{"head_dim": 64, "intermediate_size": 1280, "vocab_size": 2048, "norm_place": "pre", "positions": "rope", "rope_theta": 1840.0, "rope_fraction": 1.0, "parallel_block": false, "init_std_qkv": 0.0435, "beta1": 0.9, "lr_head": 0.00438, "decay_shape": "linear", "max_seq_len": 256, "train_tokens": 189800000, "dataset": "wikipedia_en"}
Each number is 500 + 25 x the weight over its row's rms, rounded and kept within 0 to 999. Layers, rows and columns count from 0. Numbers have three digits each. The size before them is the row's rms in percent of the matrix's.

# v: layer 2 attention value, 64x320, rms 0.0255, rows 24-51, columns 64-95
# o: layer 2 attention output (transposed), 320x320, rms 0.0306, rows 24-51,88-115,152-179,216-243,280-307, columns 64-95
v24 100:472483508465427462554520529503545531552502551482507464490441505507445494461506486455517500492500
o24 101:483473525567508482504465524497470548426500502507504464471518468478537522537518460507479514512511
o88 092:482515495514511482486476499533449489485529523499527507494494515535518533523522498501430526536516
o152 110:498463520494555494498493499475484498513501540462485463466511492490462487524490499470471520496498
o216 111:497523519486578485537479514515466456517503462510504522511472479499465521463480490490494503539525
o280 092:475496519510551532516472508491522475485551483505519491501503517480536553490476506513508478487514
v25 093:538507523509525450536487491504517454531490524489560494508496519509478467492474512533465526455484
o25 088:516521500465556538505501453483512475507523468533507488541514492504511547474469486502489498504502
o89 084:506523496507493528505521495486493503458480526512471489468501481437539497463515504510520463485481
o153 097:479491474506496511504492491535559480483529468533473516475477522543522490497497533525480474567524
o217 093:493502495498499502485476499496474497437506518495504506524533495506531530518475544503521511480504
o281 084:527514505489487526473485512490535542517485502467480484464524511484444492504477468480510529522469
v26 094:459523519518475502475519458529444490498532519525523478482488500504526493536492479517527486547484
o26 093:473483529534524512488554495477521506485507499522519470484461509519484503505504478524520481539499
o90 096:485488489536510501503483547479511537489505455492509512473561485523486499485472505484515517507530
o154 106:472539459469531488524491504520508503420555468498510521520486489466507458570502468483467554473515
o218 101:499500482493472488526517463537487485535455502528511492553506514493501541469562504490513464487470
o282 090:510534515462521533488475553498478476523481461461532522518485490490486491485515482492550473458511
v27 098:516484482524516460504505541501504490535479488505535494537498491509517508480466525500554510501490
o27 097:510470477535526480502478534488522513488505450500506535491485525489504516487471517490516486487510
o91 098:474525511499510478503483501492548518487488522471493525429484446496501509493473471478498482477476
o155 097:522470492444481493463492456489494546448473480467495495472501487474458473485418512475493513505497
o219 098:511512500502506516488501525524509466494535487523476506529484553494496477482554503516499511497516
o283 093:504526461508514506516514459455479513500507523496498476525505500488462512450530495512476487529515
v28 092:511512497514483505512487531458501484488481492511517531500509520505532526497458534454494499495487
o28 096:506499478512496507497546502510483476481487537539466501524486497495479517523483522507575508463543
o92 098:483526514491493482461500495547451498492506539490488491483495501520468493526479511502495490512534
o156 100:443453542471550564491491492515476505486515488534524492516481497486526463470459484530497545510525
o220 097:536510492469505472497540539510516457511468458482500491525525477479506476524524497544471515470526
o284 092:491533536517520486514499490500534512484507471520502514528492535504500520454448534509502524500489
v29 097:503499502539455493528523445568488512495530509497504462514476531545507478473495493522475514499501
o29 098:495490520497535484495518480504489483540486455514499469525540497515516489475508459515507481500565
o93 095:505476523524538499505448546445484502518524493507488522537526490475514505519517529495502512489532
o157 114:508517483471514475426526524525511476471410531509518489558494498460486458510523480516496490509487
o221 105:495487520487526502479466497492497528495479553505501529528460464506508512505443521467495509505487
o285 086:541462523502492535470516530477528483519430531489496502484543438462459504546499515494474478497468
v30 106:500511496499494443569474515469516515512495488528530540510494498475503536525525492470483513520498
o30 108:514526536519501459497474514496491518497509481486479473505523455486490531495527544554549490479481
o94 094:502502507490517465458509493459497493509544543509501512562496485515486527502489461489515510481459
o158 109:515485502474474493482513515508507476509489539509501425517475505465517473552476485502494509524521
o222 103:517505482520496484527513509487503482510462454559483528501497527471506466483517534517488480497557
o286 098:489492498523459499496483472486499481522491529507494506542480509491488491514501505508487470507493
v31 097:492545505483443525543503493508518470553537515489510434489488484536554489476482485500514535542491
o31 109:486500485502480544530499462504490487558496477528528506533508526471479518455504501529517481488561
o95 106:503489501545530507468479527484503505469493541532507479494513487465528478521541544501445528513562
o159 101:456518443458533467456552468510450470499488470517526491521469549484530477514516471553505481494522
o223 095:504500522478524485506496517520496508476544502508491512518502492518498505501462511511484507504488
o287 108:492491524522511490448526538477515513487462509487518499502510509497503474516479503486506481473481
v32 100:488524462494492489554512515436495463461509499490508461476524514510440454509561458514504508553495
o32 092:460492502502533567514499471509499470572547522513473484508541522507511557480465466483477502503537
o96 089:529502514488515536446498492513502464561520508506504535515479469516538482457476547513542462496487
o160 110:490511490482485519487540522519479491506488478525516561472518492483519562473511508515473460517505
o224 104:501460538510567495492517526474569513491502491511540501494473522465488497544426532513450534508503
o288 099:514499505480510496450492559513558513452471538487471501484511508488499511530495502472467485463478
v33 094:463503503509520504490518457543480505504515496492527511488482503525526504500547488538484515547520
o33 100:522483528477490514482496495476485521517523512492480541497496476567525516486482481502533486449483
o97 101:540503507544511496472494516484495505515571498502497535557517470474526479505467485515516492487497
o161 104:507558498469480513538503534549490490508471513485501496539513484466481510507480486480501507488452
o225 096:502510503519495540512501504511499540510456508521526510524452500490475500508498515465545520458489
o289 087:559473500543484501478483508538517479513414527478474480498516487480458524535502514495484518484487
v34 106:498559508500523454483525545490494515484496544507479488503471521517517487486448489500520447485507
o34 100:461503527524496525534493529508494479483497478541500490518519507536560542484530480480493487499516
o98 106:493497513517513527499485492507517469488494473485539520512530480509461508514500482528493482490513
o162 113:466455493452508501501497482543476491494487488479496516438528519511493518481524509483442490514481
o226 107:503512546521488488488484508536490498476480478539478473512518480487496518484457512518482490517497
o290 088:519493473550505555473489512522514516480462459523537507518520507458489535516510526500465512521531
v35 101:498502497493488530504483518498542477493511537512541556474524483498497505508514474441544429513490
o35 107:474491535517506451465529500479491533516439537502506467512505467523509462503458467486443488513545
o99 094:488482512499531489480513518511459515530502528487524437466518527516505526524488579516490524518479
o163 110:462472521528501479517505530471508509472489501523547476493467452478476479467501493491431541508530
o227 095:529490456460486512453494518493529459512456514522494517504531507491524514513521501544489488525517
o291 091:526512515489503516505470530557478497509513447512521469486493491522489489496471504522471483497545
v36 098:498495518487504536514530489482517512488529482463455490469484492494528504526542525485524500515528
o36 110:512535504525507475502497481538489524463461523500495531481462547503497489526477479482471530492508
o100 103:481500503499511503468504504548504471521463511480481504490464509526492495518474488545482494500471
o164 112:448498516524501498501455511499472516500523469526509564470493496486481573448492518475496489481541
o228 106:572482458496504472473532507501511502510511530487516473532529505481531474546485488485496524507471
o292 085:502513463487525476545495505467503489501540502560528504532483493516542515485458487505489490490541
v37 108:521465510519517504568513532470545488454518455527500451486504514503502454505444482498511494422499
o37 107:519518510470535525495507534508505501470473477500466490482553501505527496512475509486511495551461
o101 099:524513486482479493530474507520503505511480486528484482532438552537470518491514518514493513521473
o165 112:484509529518479471512527527519514464539484498528463459469476527512488516451470556483536482512510
o229 105:482499471543535502491468479532439518493485518476540492481505476472518466514442444510498515524504
o293 103:490503487498495502488504492485456447547505500535511451496532466500484556456446493521506518537487
v38 091:482484512542465496524496481508512481524538490462506560464503501527533478508500517444499475487489
o38 086:518519523477461506502498530481476502525443518516457525522496514500454470516498480511533506453521
o102 093:517486504538496493473504493551479500506510523590507434488463533497513482501521540523513528485506
o166 107:454556492439513509547498489482469519459506502495521472532485447483492531519536488525479531501471
o230 093:508492533479472454523490509553488526550504518465507513554513512480503474536515478449527529510556
o294 086:478500532531505504488503485503516473517506512501478480518492545503521539503493510505490517443497
v39 091:500483474494492506511476523448507519524533464520492439520497499533495499490487471465512517530512
o39 091:479511498508467475494513516491495511500560517456496517505462510502454494507487480512495501470526
o103 100:521515518493529488499487534507479495465548500547489504448535474486521495480517559503542524469514
o167 104:517508472503497468475513476507508517469538505439546491481451501451491460516488461520508533465529
o231 083:515500468505513503488481506494521482537492540474515533518488479506480512476495500477484533519488
o295 096:511503518517505558497501503503510474510479495513523538503529486471536483486506494532491477450495
v40 090:522472481486474538497522519496524487501506492502537528506528486466454567530487493492499445500480
o40 093:522516483508492536477533510510494490444480527489496489492495466484488486519493540487504515507443
o104 108:478512488496460483506491478461492502510448494445521503527502507517469450499487506495488494519490
o168 098:479444530492519512494475515471477492530550487500453547474511504515529528448484545500518533510524
o232 093:489560501523485511492546494474524463524521466488500469451512485528487480527541480522465468475513
o296 092:506541461468489480470483476487468516532565480496511521451459499543487480501494525492491525541516
v41 100:526523523532478509498509495459472434557506499530501574507500505490479512482487514518520486474480
o41 090:519513477499486523495539506496504537469494500503495477477501483512499487524506509516529477475499
o105 109:456503487508479475531472499443515485490529514503540485535469517492493461470461522485528472515537
o169 102:519487482517500490498521491523506485531516495501477476510514530525533468547493514512489543518492
o233 101:518599484535467510504502495499503456498455527479489491482503473515490516510534483495475474465511
o297 098:501508501528478498518507463502467535518494476478498498476509486496458498469489494476500496521507
v42 092:513502486496517524500499475483486473551484472497526520512514476501476522477505510524498492510495
o42 087:500478512509518511488451499493529455546539486520497487488493481506517529473486524470491432508517
o106 100:524509514492495462503512516440495504511494546490506523516481479500514491479506450475488488513482
o170 098:502498510471470514512559497535509513503476493520487522503499486458504471465478461520531477517498
o234 108:477513464529487513499497491489535506469489470524450487482499505533477468519550534494460485468510
o298 091:548518492486503457447539503514491525485456558471467490493482467532460460512532498486475504531538
v43 100:519526520535452490425466518558494524459497470474484501460521497488456492469494484510486501529500
o43 106:514531518508519492520525449508503557511527525490533498444472571494526490496528503538548533522505
o107 099:438490474501520524492481510459464494495522504465495500506545493486524500535461493512524482482505
o171 100:542488491531482478539490500479479522551506485528477541514489511496542527466508489495480516520533
o235 108:512499511497532540508481484474541509475481503509503491527488503494497540511557505504509497458444
o299 098:483493491485505511505489525507526529470444519487499496540467486486489447561498455485489475519513
v44 113:503523509534471481491508488471497412528491559509462508497479526540490482483526515465456514544497
o44 095:499510513514543503527477484558449561530496476520480492506532512510506484486484464516502533519487
o108 096:506522537477508505466514523547472521513491491520491505450478397497531509500538501520541504471481
o172 119:429477504506468465486519535519495493475483474488554543457466462473458515521509486445484487473535
o236 113:486477512536511511469477501497539538477523525466530513495509553494505501503468456509485531527530
o300 101:464488534514553540521492529518548498484517515497464485528506484480519510507504475490536509430484
v45 104:498518524499528496506474486483509442571501473529421529501464489519566476516541455502502479515540
o45 093:538503510484484479486524509517494509497494544485470509488479456526479479521503515495479459476458
o109 093:505500499494472484488537516515485535455529531519500466491500542489505525508502489514461525499503
o173 101:501509486530502475518495506504492552467554504490493482529488511502510505536507481504509504448498
o237 105:573482455490519474508517499498485522483470548485515493534506501482492543517479486476532528541486
o301 102:502463490506504475545498469488493488485481481522499504478512508507516514470500504452474498482525
v46 104:511539494529561507548482481500469414557526485502481502514492486505550481478537489510474470478501
o46 096:455476505536505466494486505495476522510518442523531460495502456484503521506542522520481500527511
o110 085:517523477481525496504478492476520545486538507456517526460506487506482460508487470515505523481547
o174 104:476503493514479513487541500478560501499492538474466498481495505538513529501514486472511514503498
o238 109:530527511499459490507504512487536522462488512507494540512510509500511513498492557482510476539510
o302 096:451497517451482499495484481522552481511472502524534507484491533481527488537507498502530502493493
v47 108:526498498519468489519501504485503534488493500477514496517469494490491551469496448522480497458483
o47 111:465526528504542446484497508510488454517505493530499414525526497485510489490504489514484458492532
o111 105:489503506485484485524494509465508504506545563499490521474498520513525505496515477496470531500511
o175 120:490529478485483472472522493469510504492460531518509471525511506464531451518533525536465480492481
o239 102:526499491478516540512460463526496494491468530506506496490472489539483514528480543495506501540513
o303 092:525456487484524521499520517480488471524500535512515488471527498531449538498495533495524501476468
v48 088:462500524499477479482464500480511554503487496553512528519468541489479535509540529455485472475521
o48 095:516495508553525450496541488524503529432508511500491493462520431504508459508518483508501515494468
o112 083:496514512495493493503500552503468523504521485446483486516505512538497537514452466485485519543515
o176 101:523469516518556503512477493491531526485542532482502489494521502493471471514472465500465543468478
o240 102:546506440472487480518500538480500451512453479544491516498469496497513508481535497482533478520487
o304 083:522491490462498526550485492528497455510535440518498517469476499515564517487523529526478437524537
v49 110:529457476487520490452503504513528571540525466484508488504509496497480510472536498491492507500501
o49 095:523512486566498530542484489513506503437493494479456487472505505471519543496489508490498525533489
o113 105:493544504513474522546462514471502506497490510504480484522503509491492485509508498499455495504471
o177 121:478498517500489451464497478468504417533522528499494513469479513490500514489475514469512473518607
o241 101:503518458556501525498461504484500510462521514488534489463517521512483459557465480472523471521513
o305 100:467518450443487521500483521505510471519546555491485519499484481495500506582558485508516456535523
v50 100:516490463475518541513492528518535489484485472481492522473484473518481496502514484481543522507492
o50 102:516491494495500508450480470489498512578494531472564474494464531498515485531492474526473482540522
o114 093:466511495469499495452502549522466516540520558492528470457523498498551518509495538552498532503476
o178 114:526480503564481486511506466457465519507455507546539477538491493508537509492483458495467453493535
o242 097:505493494473506471504519541474507462486486497510511528498500490465501530491509525497483491476456
o306 096:478478529477550493515486507505512534499513508508491473555467540522490500483486481479501458509496
v51 102:495498493508478553486478551534478507451499471492448490490496490518495485467521530505519497553491
o51 093:461479527440547463506500478503479471503466462536538481499495490551525490516467469458498502498531
o115 106:521531515510485458547503513502491500520514490488488523501507492476469503546515523500479496468475
o179 104:476525520509488528491489541459517522487496516491536456507462474508490524464500502484519530497511
o243 105:522515467521527496494493490473515546515494513433503498497503495509503517511496544475518530519542
o307 095:521476510543470510516510497521575467501482482466508481498499515481471515506458518479530527503483